Part of a small language model's weights.
Size: 16 layers, width 192, 6 heads of 32, MLP 768 GELU, 7.67M parameters.
Architecture: RMSNorm before each block, no biases in attention or MLP.
Each number is 128 + 32 x the weight over its row's rms, rounded and kept within 0 to 255. Layers, rows and columns count from 0. The size above them is the row's rms in percent of the matrix's.

# layer 7 attention query, 192x192, rms 0.159, rows 144-159, columns 96-191
size [ 95 101  95  94  96 121 127  96  88  93 111  94  92 107  89 101]
[[102 147 143 160 158 142  92 127 176 118  90 151  89 166 212  94 135 142  93 163 141 199  88 140  60  30 150 130 172 139 203  87 155 108  94 203 147 124  90 137 119  97 129 202 110  76 108 122 140 115 103 123 111 153 155 123 116  83 110 120 111 152 112 101 148 141 176 139 105 100  98 104 155 126 112 124 150 104 122 173 101 141  87 110  92 127 138 143  73 104 106 170 101 129 173 116]
 [120 108 133 124 110 189 122 160 149 116 102 135 139 150 103 146 130  86 133 115 144 145 124  11  84 145 159 102 146 127 147 179  70 109 182  82 146 124  99 180 157 120 136  51 148 158 157 154 133 105 154 139 110 130 147 170 119 150 146 132 136 135 143 231  85 132  72 150  90 132 131 139 120  80 117 117 191 143 154 144 120 110 159  78 117 117 154 130  93 202 127 117  62 136  84 115]
 [121 156 101 121  60 143  99 137  98 116 151 142  97  87  94 109  98 126 113 128  80 138 167 158 159  94 121 113 183  97 105 125 157 154 150 191 124  83 170  97  96 110 161 161 139 102 103 140 153 102 101 130  60  95 120 149 114 121 154 155 136  81 119  99 183  88 114 211 155 151 165 149  92  88 165 168 135 122 128 137 147 109 167 174 124 113 144 160 177  90 150  97  89 100  94 114]
 [141 120 116 126 123 124 134  63 103 109 142  92  85 170 117 178 131 136 155  76  98 170 109 151  67  84 145 135 199 131 136 119  84 149  84 164 129 160 118 144 125 128 169 147  88 174  94  90 145 107 164  97 132 138 180  98 113 179 139 103 106 163 138 123 181 156 156 118 153 119 100  91 176 100 122 139 102  78 131 129 143 126 104  70 178 178 136 160 122 111 131 169 130 120 114 160]
 [130 109 117 149 100  84 127 160  78 119 121  69 146 149 167 160 134  62 101 107 170 112  96 112 116 146 129 130 136 103 131 104 176  57 127 110  97 207 119 108 160 131 140 147 124 143 170 135  91 137 135 135 136 118 102 201 148 150 142 136 136 144 111 177 126 156 152 128 135 157 209 133 145 200 131 170 146 231 144 181 121 124 128 114  90 122 124 101 107 104 137 187  98 119 175  88]
 [119 143 178 137 145 151  98  94 138 137 153 135  88 115  76 224  98  94 171 114 117 140 154 125  56 153  74 118 150 136 114 175  74  95 125  92 183 147 149 137 105 105 118 156 166 105 141 147 147 137 165 142  98 139 192 151 108 138 133  33 106 173 116 123  94 124 129 167 170  84 148  71 162 143 120 100 163 132 110 153 115 111  59 163 150 111  85 137 190 110 147 153 168  99 118 110]
 [189 144  99 166 150 125 100 157 144 126 177 184 131 148  85 157  76 154 141 101 121 158  92 118  88 107  65 114 188 123 145  91 127 142 106 155 163  85 103 102 131  93 125 138  96 146 128 120 124 149 120 116  99 136 160 155 102 114 162  63 120 117 105 107 140 121 121 120 139  81 126 133 151 170  87 136  97  93 114 169 122 144  61 104 150 149  67 141  73 112 119 177 176  93 145 156]
 [103 154 101 152 154 109 113 121 183 154 170  86 133 143 114 118  70 113 136 125 108 112  83 156 111 121 126 176 120 149 159  60 111 165 117 141 176 115  86 118 141 115 136 129 168 161 111  90 146  97 133  91 108 109 129 143 105 183 134 142  96 126 195 159 165 104 131 131 117 129 127 121 161 146  99 139 118 101 117 118 129 161 135  89 102 128 114 195 118 119 140 184 175 135 125 166]
 [151 151 159 148  91 180 146 153 122 114 121 103 141 186  86 115 143 149 161 143 133 136 130 104 155 112 176 154 129 135  77 126 160 161 127 157 130 126 130 115 106 111 166 160 135 153  74 151  79 136  72 112  93 120 120 145 163 151 155 145 153  90 126 190 145 132 120 118  71 116 113 172 115  75 147  52  64 132 123 154 120  93 137  92 131 144 103 103  63 139  72  84 116 181 109 110]
 [142 191 160 143 191 114 144 146 124 137 133 135 108 148 162 113 130 137 107 147 122 187 107 133  86 157 106 110 118 146 152  81 131 164 158 140 132 142 141 126 135 128 141 146 135 101 147  70 116 111 117  97  96 134 112 201 126  71 169 128 118 101 198 151 102 190 141 121 149  88  82 124 134 103  95 130 116 124 181 139  99 141 145 170 165 144 182 123 163 137 181 112 139 139 173 153]
 [ 92 184 129 119 143 128 119 140 148 125 129 185  70 156  69 123  95 131 143 124  95 179 140 115  96 110 112 143 194  98 161 115 135 121 113 103 126 106 109  96 141  94 120 178 138 113 133  90 159 132 102 176 115 130 145 218 109  81 144 100 179 177 104 195 122 121 133 141  96 106 157  90 182 134  62 127 115  95 121 168 161  76 122 167 139 156 107 147 137 152 179 122 153 103 115 143]
 [ 85 189 113 110 146 150 111 165 136 178 173 161  83 144  49 116  97 155 116 142 146 164 143  79 137 176 128 113  99 134 124 170 141 104 150 130 153 135 160  89 168  83 136 138  99 158 143 163 158  86 170 134 116  79 157 181 148 145  92 116 192  94  80  86  73  82 138 157 166  83 136 153 180 138 127  86  91  58 131  95 100 129 123 114 109 136  78 188 108 152 112  83 108 113  91  83]
 [109  94 123  66 101 109 116 201 115 156 134  66  99  97 175 140  61  97 114 146 115 106 134  94  96 107 162  75 146  86 127 176 137 117 109 102 113  80  76 132  88 179 144 122  79 141 144 135  93 119 105 148 142 156 108 155 126 127 119 151 170 139  57 180  97 135 139 146 107  98 128 148  98 100 133  51 182  63 127 165 177 180  89 171 192 132 135 138 163 111 189 168  53 149 111  98]
 [ 81 177  97 157 108  84  86 180 131 120 139 174 190 137 144 118 164 164 112 178 134 160 147 116 148 122 117 131 158 136 149 108 160  91 117 171 133 138 158 140 109 106 112 169 146 127  89 137 160 132  81 108 135 116 113 186 125  85  42 173 139 120 134 102 102 142 136  67 104 125 136 148 182 156 129 138  87 148  80 173 162 122 181 146 212 102 122 143  88 153 126 208  88 149 101 175]
 [ 98 141 125 172 153 118 139 144 161 121 165 122 108  73 113 152 120 166 140 144  91 150  38 116  80 123  76 145 133 104 140 103 192 178 126 195 120 130 116 121 167 144  87 167 138 106  85  95 120 146 140  88 125 114 149  93 155  83 143 151 118 122 129 145  52 118 127 111 122  96  98 136 144 174 145 137 132  72 117 116 123 110  76 115 116 176 121 149  67 160 139 149 164 149 123 158]
 [130 183 117 109  86  86 136 162  96 207 119 120 141  99 128 139 110 116 209 118 162 131 146 103  83  96  93 165  83 114 130 179 118  93 162  78 179 143 140 149 138  94 125 109 141 114 165 150 171  77 171 128 119 150  90 131 132 178 116 117  68 200 123 143 105 163 156 147 142  59  60  90 134 182 180  70 112 110 156 169  87 156  98  85 156 147 109  96 131 137 166 127 100  90 133 116]]
# layer 7 attention key, 192x192, rms 0.158, rows 144-159, columns 96-191
size [ 88 102  94  84 104  93 103  95  96  93  91  98  92 102  90 109]
[[ 94 142 133 120 144 162 168 223 101 161 110 123 123 164 113 123 136 103 202 133  84 103 123 141 154 116 150 115 211  89 133 140 119 140 139 144  94  72 107 158 102 149 117 164  96  93 137  98  92 126 117 109  86 186  77 199 130 127 106  81 158 167 118 141 159 160 156 154 101 117 180  95  63 126  66 145 161 116  30 155 166  67 102 135 107  79 104 161 158 134 126 113 123 126 113 120]
 [169 117 103 175 162 125 155 120 154 101 129 144 125 166 104 159 133 111 159 157 128 157  97 130  82 111 169 179 128  83 189 149 131 111 120  60  90 137 116 140 158  85  99 134 184 121 155 146 123 146 122  77 152 109 151 169 181 141 194 141 134  96 136 135 124  94  95 146  92 130  93  65 143 174 104  77 132 105 122 168  98 176 174  98 192  85  89 193  94 127 135 180  86 111  60  99]
 [100 133 140 116  67 107 105 134 122 101 157 133 174  77 112  81 129 141 125 114 123 116 108  71 152  95 168 167 125 120 139 101 142 148 125 142 121  89 131  88 132 105 138 125 160 126 135 161 179 155 164 145 158  62  48 110  68 126 149 130 126 148 106 131  83 107 166  22  55 180 129 116 139 116 164  95 107 176 150 129 195 127 108 162 128 242 147 147  89 115  60 132 160  62 141 134]
 [115 127 188 190  75 138 174 136  57 176 101  89  96 190 181 134  74 128 125 113 135 125 153 131 130 119 101 133  85 123 118 130  94 172 124 177  93 153 110 167 122 124 140  67 139 145 125 138  86 234 124 134 113  87 132 124  80 158 163 117  51 109 152 148 141  87 145 180 126 163 166 128 118 135 174 102 158  83 155 147 186 199  52 109 149 117 104  98 162 107  85 117 169 155 146 107]
 [118 121 122 203  97 111  63 113 112 148 142 135 107 203 154 184 145 172 183  75 114 191 104 117 148 154  80  94 170  91 153 126 159 159 149 183 159 142 111 105 183  67 123 120 169 130 217 102 129 120 110 107 115 114 104 193 177 117 117 118 122 116 136 178 101 180 147 107  93  84  96 158 108 133 105 123  63 201 159 155 123 100 175 155 103 106 121  80 107  64 119 116 112 135 172  98]
 [146 132 130 129 139 175 146 118 134 162 129 132  79 114 102 136 129 189 190 191  86  73 168 163 163 142  87 155  95 108  86  89  81 184 178 116 131 143 139 177 137 152 138 101 178 159 145 119 128 125 112 103 163 175 139  66  81 110 121  90 112 151 150 111 114 126 161 148  84 130 135  45  78 103  77 156 104 117  71 138 106 113 106 129 172 101 114 110  82 164 110  97 129 144 141  84]
 [162 113  90 141  90 119 116 126  98 189  71 165 157 118  60 189 130 174 122 105  86 116 157  85 145 128 144 111 149 143  58 105 131 139 118 115 126 144 108 149  99 110 138  94 172 182 136  98 128 141 165 122 155 126 171 138 121 112 153  69  95 149 125 124 176 105 154  84 142 153 194 107 167 144 149 117 104 113 136 146 180 105  77 121 144 159 140  94 142  26  91  49 132  54 137 136]
 [125 183 175  75 146  95 109  76 129 188 142 123 117 109 162 121 102 105 128 145 155  85 101 137 131 125 158 144 122 146  65 129 134 215 107 165 117 150 165 146 148  93 104 150 157  91  71 157 126 130 150 106  77  95 169 133  62 136 130 157 208 110 163 124  70  67 136 111 151  84 140 129 150 168 117  89 116  81  99 152 178 130  87  67 121 159 130 135  58 137 175 123 127  74 171 167]
 [188 120 128  66 106 125 173 133 161 180 104 161  93 190 156 115 111 135 162 120 144  67 148 105 122  84 148 141 109 113  95 183 169 161 140 152 158 165 158  96  97 169 142 155 121 161 128 135 169 116 191  97 189  55 143 146 122  97 125 184 127 108 121 143 133  51  86  89 164 142  98 150  97 108 139 139 116 130  78 146 107 129 165  97 135 171 121 137 123 143 157  57 103 177 147 141]
 [118 157 162 119 171 107 152 119 117  68 108 126 139 100 121  94 121 121 135  96 166 100 161 163 112 181 141  87 163 149 140 118 145 165 174 159 142 130 114 150 149  69 112 120 117  89 137 103 149  91 128 157  68 125  97 150 148  54 168 121  91 129 151 145 164 116 120  86 126  61 112 133 160  82 139 157 147 139 128 123 169 126 105 139 113 125 194 123 112 121 150 119 156 147 179 173]
 [163 112 117 179 158 136  94 157 143 118 115 165 124 194  93  79 202 146 139  59 111 140 184 155 177 108 132 178 136 125  43 102 155 132 130 149  81 133  91 127  78 146 112 108 170 158  62 139 157 126 104 132  96 150  59 159  97 102  84 125 130 140 115 175 135  98 140  91 172 110 158 121 180 149 106 200 109 164 102 100 151 170 160 145  51  63 122 103 122 129 101 163 141 147 115 140]
 [113 127 142 150 160 136 146 182 155 141 132 128 145 187 104  79  72 141 143 171  95  74 146 120  46 170 187 188 121 124 110 147 149 139 133  37 133 149 135  64 178 107 115  99 161  88  78 130 108 116  79  99  91  92 128 112 106 137 104  70 142  88 144 141 146 113 142 176 103 106  92 120 143 141 153 148 128 139 142  80 117 115 113 103 142 128  64 135 138 114 109  77  82 101 113 159]
 [ 79 135 120  97  95 159 115 103 143 151 130 121 123 139 126 105 139 135 178  57 143 128  87 115 107  70 119 102 105 152 177 158 121 119 146   9 168 115 112  92 122 152 163 102 159 127  90 136 187 169 160 136 135  93  99 110 196 154 164 127 129 116 128 127  84 186 120 121 149  93 108 169 116 134  59  98 197 140 157 107 186 132 128 132 123 147 153 133 157 148 103 207 119  65 124 119]
 [103 133 120 164 144 132 117 116 136 151 136 112 134 155 175 153 190  92 108 146 130 161 135 110  62 154 133 160 196  94 183 134 102 133 134 171 119 142 146  73 140 114 171 193 136 192 120 150 188 154 139 100 177  81 148 180 170 145 104 130 151 161 118 114 166 127 151 126  89 168 155 140 150  86 158 187  72 164 112 175 138 106 170 148 155 137  95 122  90 143 111 134 137 100 159 133]
 [138 110 197 113 181 113 137  75 139  77 194 135  60  90 125 219 107 112 129 131  87 136 128 112 115  93 139  94 158 122 131 105  79 114 102 123 118 121 122 111 171 135 129 193 137 110  95 157 140 169 172 155 130 159 151 123 174 119 143 112 175 122 115 171 183 137 129 196  83 115 119  87 184  79 170 192 119 109 144 139  92 149 104 136 136 112 113 113 121 111 100 141 143 108 120 207]
 [119 166 137 113 103 177 175 151 108  92 149 127 123 148 129 149 177 139 144 159 172 139  79 100 116 102 125  99 133  98 100 225 148 174 150 125 137 143 118 174 114  91 109 139 139  62 168 117 119  54 126 156 104 174  80 137  90 113 119 127 117 156 163 159 164 166 133 140  89  37  47 118 132 124 184 131 159 100 136 130 163 138 119  80 157 109  98 121 120 130 141 168 127 128 170 128]]
# layer 7 attention value, 192x192, rms 0.15, rows 128-147, columns 96-191
size [ 89  94  88 104  89  90 112  95 100  99 104  99 100  86  90 106  99 100  93  95]
[[137 152  67 105 126 169  92 165 128 157 121 121 146  87 130 140 123 129 123 154 102 138 110 142 127 129  93 116  96 130 149 119  52  94 143 162 119 134  97 108  91 200 122 145  85 156  74 178 117 100 151  66 170 184 121  74  55  95 120 101 110 134 139 140 122 116 146 125  68 166 107 138 168 127 102 111 113 107 149  83 125 199 118 141 143 116  93 205  91  77 107 131 150 145 144 101]
 [153 109 100  59 144 122 122 200 164 133 100 103 167 159 143 110 110 185 114 127 115 117 179  72 115 101 121  98 216 154  63 126 124 124 123 136  92 168 144 111 145 112  61 116  49 101 129  96 146 130 128 103 126 124  92 102 119 104 155 105 174 117 101 185 117 146 162  97 152 145  97 122 186 136 185  69  95 136 132  85 114  69 105 111 148 124 155 152 119 105 130 140 165 145  83  90]
 [120 178  88 114  19  97 124 118 159 187 133 159 145 108 130 115  76 121 130 158 186 132 117 134 124 100 108 138 145 125  99 101 152 146  68 157 120 132 172 155 158  70 134 177 137 122 120 110 138 181 136  81 146 162 163  83 127  85 111 149 114 163 149 150 130 109 153 149 136 107 164 182 100 204 169  71 132 132  85 136 151 139 110  99 132 174  97 135 150 107 116 125 153 199 162  98]
 [ 87 143 148 147 172 102 117 132 113 157 162 165 117 151 141 115 101 140  89 129 131 151  90 186 101 102 159 108  77 128 171 143 110 141 118 110 125 116  29 141 157  93 101 143 192 175 185 138 167 124  84 141 149  95 124  77  92 123 141  97 149  80 136 134 128  88 133 140 150 139 136 113 173 101 138 124 171 175 161 159 147  93  98 130 144  83 118 101 152 105  86 134  96 139 112 142]
 [127  88 112 125 103 114  95 164 130 113 124 132  60  79 142 122 127 164 160 104  99  90 107 105 111 131 188 156 105 113 195 141 113 118 195 102 116  96 147 190 194 137 192  76 155  71 148 126 166  95 144 113 118 127 128 142 159 190 121 128 132 151 207 100 102 141 115 214 165 128 149 102 147  83  26 147 140  63 125 131  75 158 152 116 117 141 127 133 212 123 131  85  82 112  90 109]
 [143 194  92 174  80 175 101  86  92  59 127  48  98 147 138 135 146 115 127 143 198 116 177 171 113 166 164 134 127 175  64 111 203 169 149  94 167 119 125 159 110 116 174  97 139 136 102 116 122 171 115  96 110 149 165 126 162 143  58 147 122 116 175 140 138 134 141 135 164  78 174  76 159 133  97 120  86 100 134  99 139  86  86  71 134 118 131  82 131  64 135  77  98  57 130 157]
 [134  67 162 150 145 178 154 130 143 105  97 126 166 142 151 169 148 151 146 127 139 143 118 180 151 104 143 113 158 104 165 176 160 110 137  95 165  98 124 172 135 159 156 111 187 197 181  94 171 152 126 179 158 121 105 191 127 169 197 151 122  94 155 196 142 136 135 102 135  66 126  45  88 129 108 149 201 148  95 165 164 102 157 166 176  38 119 106 120 114 126 110 113  98  58 148]
 [139 118  42 165 123 130 155 123 139 165 128 119  20 100 141  77 167 163 150 121 100 123 102 102 113 110 117 121 126 129 118 131 126  92 137 144 130 109 152 149 158  69 113 127 103 147  80  98 165 132 133 139 141 166 133  78 208 199 130 118  75 176 162 101 169 170  68 185 172 145 181  82 127 127  56 116 148 102  91 126  77 115 138 123 132 170 124  79 195 108 144 108 131 141  65 166]
 [149 163 121 170 165 142 139  91 110 152 139 100  94 153 134 181 142 171 155 168 115  85  85  75 150 118 131 123 122 155 117  66 146 128 164 176 134 149 149  99 128 163 100 115 135 189  95 114 122 146 105 110 170 106  47 114  90 131 122 158 136 143 147 106 108 116 123 143 110 159 110  92 126 111 153 131 152  89  95 134 191  67  95 208 177 144 113 211 132 152 122 141 109  78 129 162]
 [ 69 105 174 119 146 143  92 107 156  93 117 166 123 136 116 103 165  89 111 166 171 162 150 111 111 158  99 122 135 130  87 144 170 101 117 178 149 116 167 121 148 111 103 106 110 130 106  90  83 105 172 133  89 124 148 149 127 130 155 187  87 245 101 198 157 104 135 121 114 138  80 174 164 148 148 113 165 184  92  90 168 125 129 123 142 196 110  75  98  99 140 174 113 128 168 105]
 [ 69 134 158 145 117 106 119 141  73 102  99 108  77 116  23  86 153  70 113  98 125 168 107 160 134  97 193 170 127 132 106 156 124 122 153 127 136 148 144 164 147 144  89  99 155  84 113  95 111  42 114 189 123  72 124 167 152 129 174 107 121 132 150 133 108 100 109 184 194 112 103 180 151 118 195 115 115 144 140 149 137 107 159 139 103 166  63  83 123 119 187 133 148 124 126 161]
 [122 151 159 176  68 164 149  89  95 118 136 126  87 155 146  93 108 118 162 162  79 136 145 106 174 127 104 147  66  91 133 143 156 132 112 105 177 150 150 105 153 128 154 119 119 110 189 126 136 129 113 144 116 120 149 164  94 148 120 127 120  89 151 108 127 102 164 175 210 152 137 103 126 148 118 170 131  78 179 122 116 132 142  60 120 131 116  87 177  94 116  87 121 119 116 158]
 [105 136 181 155 125 115 139 202 145 174 174  85  99 163  76 136 177  99  74 180 109  90 137 172 117 131 118 128 130  80  94 135 187 116  41 129 166  97 158  64 134 106  70  71 160 149 107 140  98 108 100 168 161 104 149 110 129 165 101 145  96 136  98 153 142  79  90  86 109 151 143 138 136 111 114 124 100 166  88 139 128 116 101 123  62 188  97  75 111 178 134 148 144 112 160 140]
 [138 129 107 107 111 140 161  77 106 129 120  66 171 134 171 109 144 128 156 141 151 116  79  95  89  97  81  85 177 128  93 127 174  75  96 132 146 114 129 103 171 190  95 136 117 173 145 121 111 116 133  96 142 134 122 118 125  99 161 139 103 153 189 123 102 131 142  96 107 149 184 157  56 142  63 163 124 190 120  61 152  70 110 133 142 145 171 177 134 159 109 108 126  85 171 126]
 [175 186 165  61 119 174 146 177  92 139 152 148 108 130  51 154 122  95 125 124 109 135 171  87 173 123  81 161  97 229 130 140 136  98 116 112  96 129 175  77 122 161 146 119  77 111 130  75 136  73 133 127 153 165 128  76 106 116 143 100 122 138  85 127  68 123 168 131 121 143  80 131  62 176 155 148 146 131 149 114 185 119 155 147  89 157 132 148 168 152  56  92 136 113 132 141]
 [130 103 119  84 124 186  99 135 131  99 136 161 130  98 104 151 186  70 123 104 116 152  57 151 146 181 127 124 115 116 138 107 111 109 113 123 140  79 117 101 125 144  66 139 143  94 105  84 126 111 158 146 101 152 146 107 162 120 139 165  47 128  77  82  80 166 156  96 141 136 137 179 187 137  81 148 161 140 140 111  47 107 198 151  85 111 168  63 126 174 118 114 157 159 147 168]
 [100 107 183 154 144 193 128 105 121 202  84 175 121 156 100 133 139 115 163 207 141  84 128 170 158 169 131 133 129  76 147 149  94 183 151 140  86  89 163 134 158  43 133 132 103 145 133 111 114 110  81 131 122  38 165 150 108 156 170 131  82 109 125 148 124  75 159 168 163 139  96 146 137 121 130  81 134 126 123 172  66 166 172  92 152 125 155  97  98 109 133  82 135 132 108 100]
 [104 167 127 111 154 115  64 146 102 144 146 169 164 119 117 136 163  74  91 124  93  61  89 187 103 103 164 150 113 146 125 168 132 156  74 131 168  47  83 123 128  98  68 108 218 144  77 180 139 108 122 131 144 127 161 105  66  77 108  71 116  75 150 155 153  57 102 132 112 144 132 175 139 143 141  71 138  83 162 135 160 113 119  66 140 146  94 133 140 126 150 177 126 155 110 125]
 [105 122  89 104 118  73 162 195 108 136 138 159  86  90  92 109 117 143 126 106 139 108 150 218 169 155 140 112 139 128 125 150 156 106 139 192 134  91 181  98 100  76  99  98 140 194 140  84 172 140 131 158 150 150 178 107 135 196 154 171 155 134 180  89  85  75 145 148 118 143 105  40 160 149 111 185 117  99 123 144 139  77  66 152 153  89 104 155 170 141 126 177 134 170 108 121]
 [172 119 140 122 156 134  89 115 148 108 127 165 131 143 143 169  87 159 136 113 136 113 101  98  88 131  92 108 143 129 149 145 115 111 132 152 153 115  99  62 119 143 148 174 106 155 147 114 131 161 146 111 169 137 160  81 158  80 105 148 103 113  93 154 114 162 145  77  81  94 138 157 153 105  97 146 127  92 121 130  99 167 165 107 143 169  78 182  57 125 131 109 156  86 156 147]]
# layer 7 attention output (transposed), 192x192, rms 0.129, rows 128-147, columns 96-191
size [ 91  95  93 108  89  92 106  97 101  97  98 101  99  90  94  99  98 100  97  99]
[[110 130  93 126 105  66 171 147 166 141 102 133 169 161 147 127 118 109 160 136 150 118 173  71 142 113 116 138 176 145 135 171 119  97 117  55 109  77  75 111 181 138 142 122 132 120 183  86  95 144 124 113 116 125 142 124 178 113  99 139 173  87 128 143 111 196 125 171 117 155  73 106 101 178 162 142 123 151 109 100 122  52 201 118 148  70 113 127 155 150 142 146 120 136  62  69]
 [151 113 138 134 103 172  62 113 175 125 129 188 117 125 123  71 187 167 106  76  97 134 119 135 208 142  68 110 125 144 130 156  99 125 102 122 102 105 117 114 104 157 105 100 125 162 151 139 132 108  78 148 104 202 146  80 180 103  85 149 121 126 129 132 177 183 126 147 137 207 107 137  86  70 132 170 160 101 100 157 180  87  91 151 127 145  51 172 150 150 104 106 115 137 143 175]
 [111 145 129  95 121 128 101 113  85 106 134 120 118  97 151 147 101 103 132  85 160 135 143  81 130 126 110 118 146 162 161 145 128 123  63 178 129 189 144 130  85 182 105 132 122 197 149 197 101 127 115 136  79  52 124 136 143 135 123 133  86 140 129 104 162  98 114 146  98 215  88 184 143 128 178 161  79 114 132 176 138  83 148  81  65 118 111 157 109 117 101 160 130  89 120 142]
 [114 142 158 177 174 106 152 151 165 115 137  95 115 137 110 166  87 125 115  97 145  98  93 118  54 155 154 141 114 153 108  89 181 140 101 118  90 121 175  95 142  85 128 119  92 116 187 128  83 116  87 137  90 169 126 149 135 104 191 108 117  55 123 102 142  98 146 113 128  94 139 139 119 121 106 130 162  68 102 111 143 202  95 126 119 148 160 208 135 102 153 160 117 100 147 166]
 [118 123  99 159  92  96 143 122 122 140 140  99 142  62 124 142 120 113 163 164 141 154  56 134 196 114 169  97 121 126 123 124 173 168 149 107 139 140 155 144  84 108 120 130 141 126 120 112 102 164 143 129 143 111 132 143 122  98 133 152 145 115  87 115 129 145 104 146 105 118 153 134  88 105 160 139 120 122  76 122 158 116  69 153  97 146 101  99  92 121 111 145 166 128 122 181]
 [160  80 146  54 119 103 161  94 130 158  99 143 140 114  84 125 112 122 134 127  87 118 111 109  92  96  93 101 123 140 110 133  43 164  91 102 179 213 186 193  95 137 156 161 114 117 163 137 141 102 134 152  99 147 112 161  87 162 191 140 108  70 138 115 109 120 149 119 148 174  79 111 118 110 105 146 149 117 110  94  93 189 103 198 106 117 130 183 101 119 116 125 169 122 160 113]
 [ 97 132 188 172 207 113 142 130 178 105 104 107 108 121 153 167 154  96  87 133 107  94 151 143  44 121 140 117 135 126 165 104 160 111 110 123  89 146 136 139 134  62 133 111  85 152  78 135 115 203 160 106 164 145 160  75  93 140 137 169 157 159 105 123 142 171 155 114 126 109 156 127 153 145  73 143 125  89 158 110 136 156  96 178 139 100 108 117 106 180 120 165 108 136 177 158]
 [149  90 153  84  93 125 148  63  69 117 169  90 148 120 131 150 142  95 119 101 136  88 112 175 185 101  82 152 110 185 143  68 161 157 150 102 141 111 114 210 100 179 152  91 103  92 108 128 170 114 176 109 184 134 115  97 140 125 116 153 129 166 180 176 119 137  99 119 148 139 123 153 109 143 159 208 107  74  78 141 185  99  59 106 119 159 190 155 158 138 101 143 142 115 101 160]
 [107 119 104  81 129  90 146 138 111 178 111 137 169 182 175 106  65 113 143 140 174 100 148 129 158 176 158  82 138  94 181 105  97 109 143  86  74 115 101 128 109 146 114 159 125  79 138 156 159 101  90 126 141 139 116 121 153 126 143 139 133 118 117 139 125 116 139  90 197 109 116  94 150 135 122  75 105 156 122  98 153 130 134 125  93  95  99 129 113 163 159 161  99 122 188 143]
 [211 147 213  88 125 127 150 139 194 130 113 168 103 100 107 157 136 169 119 104 157 149 126 180 153 152  98 112 134 159 129 186 103 124 131 133 147 172 153 106 117 128  96 216 133 174 108 141 138 164 133 146 167 159 164 167 124  74  62 132 124  74 126 116 160 109 125 121 126 125 120  86 133 164  78 135 103 126 199 123 124 110  96  77  92 106 106 167 110 163 211 145 108 125 117  77]
 [ 92 102 103 159 124 107 108 103 127 124 168 161 138 154 176 115 115 144 133 151 139 142 137 126 145 135 141 195 108 140 117  88 103  57  94  82 147 148 112 100  77 154 158  93 131 193  86  98 134 180  34  97 148 118  74 114 155 152 106 104 101  98 169  76 118 131  90 108  97 136 160 157  77  98 130 154 121  81 133 114  50 155 105 120 212 110 150 117 141 140 149 130  82 138 160 150]
 [ 95  92 124 138 133  77 121  90 141 147  98 121 194 143 125 110 158  86 135 143 162 125 116 104  80 106 177 129 148 234 113 168  92 136 113 120 102  52 185 139  53 115 151  96 125 107  83 137  85 132  88 128 147 171 148 125 169  79 116 140 122 108 194  96  97 118 109  87 129  78 145  97 101  93 184 174  63 181 150  64  73 147 132 172 100 170 133 149 109 117  88 128  96 124 161  93]
 [184 165 136 116 114  91 173  56 166 155 162 143 174 149 190 136 166  85 181  86 154 150 140 130 145  94  87 107 114 204 121 114  99  71 130 209 105 163 135 134 139 154 164 230 109  72 118 113 171 107 130 173 139  81 126 118 115  70 173  98 122 147 132  90  73 122 139  71 101 127 145 193 136 143  73 115 113  58 110 111 200 165 134  95 125 138 173  97  70  93 149 101 137 173 131 117]
 [121 163 100 128 109  96 111 138 132 171 111 139 139 149  69 165 140 100 118 129  71 150 182 140 110 179 116 110 157 149  81 173 130 141 191 107 154 145 116 162 137 105 155 172 208 105 121 151 125 137 158 142  79 106 217 163 168  75 128 116 136 125 106 131 123 115 146 139  92 106  83 127 137 123 140  91 190  84  86 148 130 124 118 173 127  82  64 124 148  69 133 145 172  82 141  95]
 [123  85  85 204 147 104 118 138  91 146 135 143 161 129 229  93 141 147 155 139  85 133 128 141 137 103 100 155 132  84 103  74 112 136 146 142  55 112 104 159 109 183 131 118 108  95 157 127 110  86 127 100 136 125 146 138 166 106 140 144 196 136 155 194 142 112 142 132  93 167 166 125 158 135 159 173  72 174 130 143  85 102 111 121 104 114  94 111  94 126 135 154  85 136  89 154]
 [152 142 109 107 114 192 112  97 137 102 128 124 186 143 235 157  93 158 111 113  43 145 116 121 119 132 161 123 203  66 159 171 104 126 184  87 143  98 124 128 124 152 203  96 152 133 103 122 112 104 100 108  98 113 142 165 139 108 103 151 117 130 183 171 109 181  35 121 129 111 122 119 132  80  95 169 136 123  74 146  84 114 129  90 149 179 132 145  71 107 150 150 158 100 102 126]
 [144 112 154 111 127 117 101 196 167 107 166 125 128 164 206  87 104 185 106 111 179 150 129 157 131 131 156 148 132 117 210  99 143  59 119 184 101 157 126 141  88 114 114 127 128 138 104 157  96 162 151 162  70 174 114 146 124  66 130 155 190  72 169 114 126 145 138  96  94 100 169 140  89 119 116 152 145 175  95  87 161 185 103 105 181 116 198 128 142 116 156 118 115 178 140 120]
 [132 118 130 136  80 122 153 221 110 143 129 109 132 165 130  88  82 137 176  73 155 175 121 105 110 116  80 111 178 150 123 124  95  46 124  97 165 158 158  82 135  87 151 113 138 125 183 105 108 132  71 112 108  96  64 132 144 134 152 126 137 114 106 131 137 178 163 135 140  76  96 141 132  96 115  80 147 142 140 141 156 206  80  42 133 160 147 171 111 111 102 174 123 156 129 114]
 [123 121 163 105 107 127 195 145 109  99 123 114  94 185 155 110 120 109 163  89 174  38 117 124 122  89 113 121  81 108  69 148 171 126 139 166  56 162 139 167 112 140 102  89 102 119  75 143 121  67  98 127 123 138  86 139  89 174 161 179  87 121 149 134 127 158 131 183 133 137 124 177 111 127 132 129 101  93  92 140 146 202 179 124 151 112 170  83 162 119 190 109 102 133 148 158]
 [142  92 113  96 101 186  96 105 132 111 121  70 113 104 123 121  80  44 114 131 131 178 121 136 129 173 163  99 148 112 141 147 147 102 179 135 170 182  84 118 148  91  78 131  97 117 128 110  90  97 117 127  68 107 179 146  73 158  98 126  87 163  86 112  94  92 125 137 150  92 128 147 101 127 121  51 124 160 151 113 129 104 143 122 100 157 145 157 120 155 135 107 133 121 128 177]]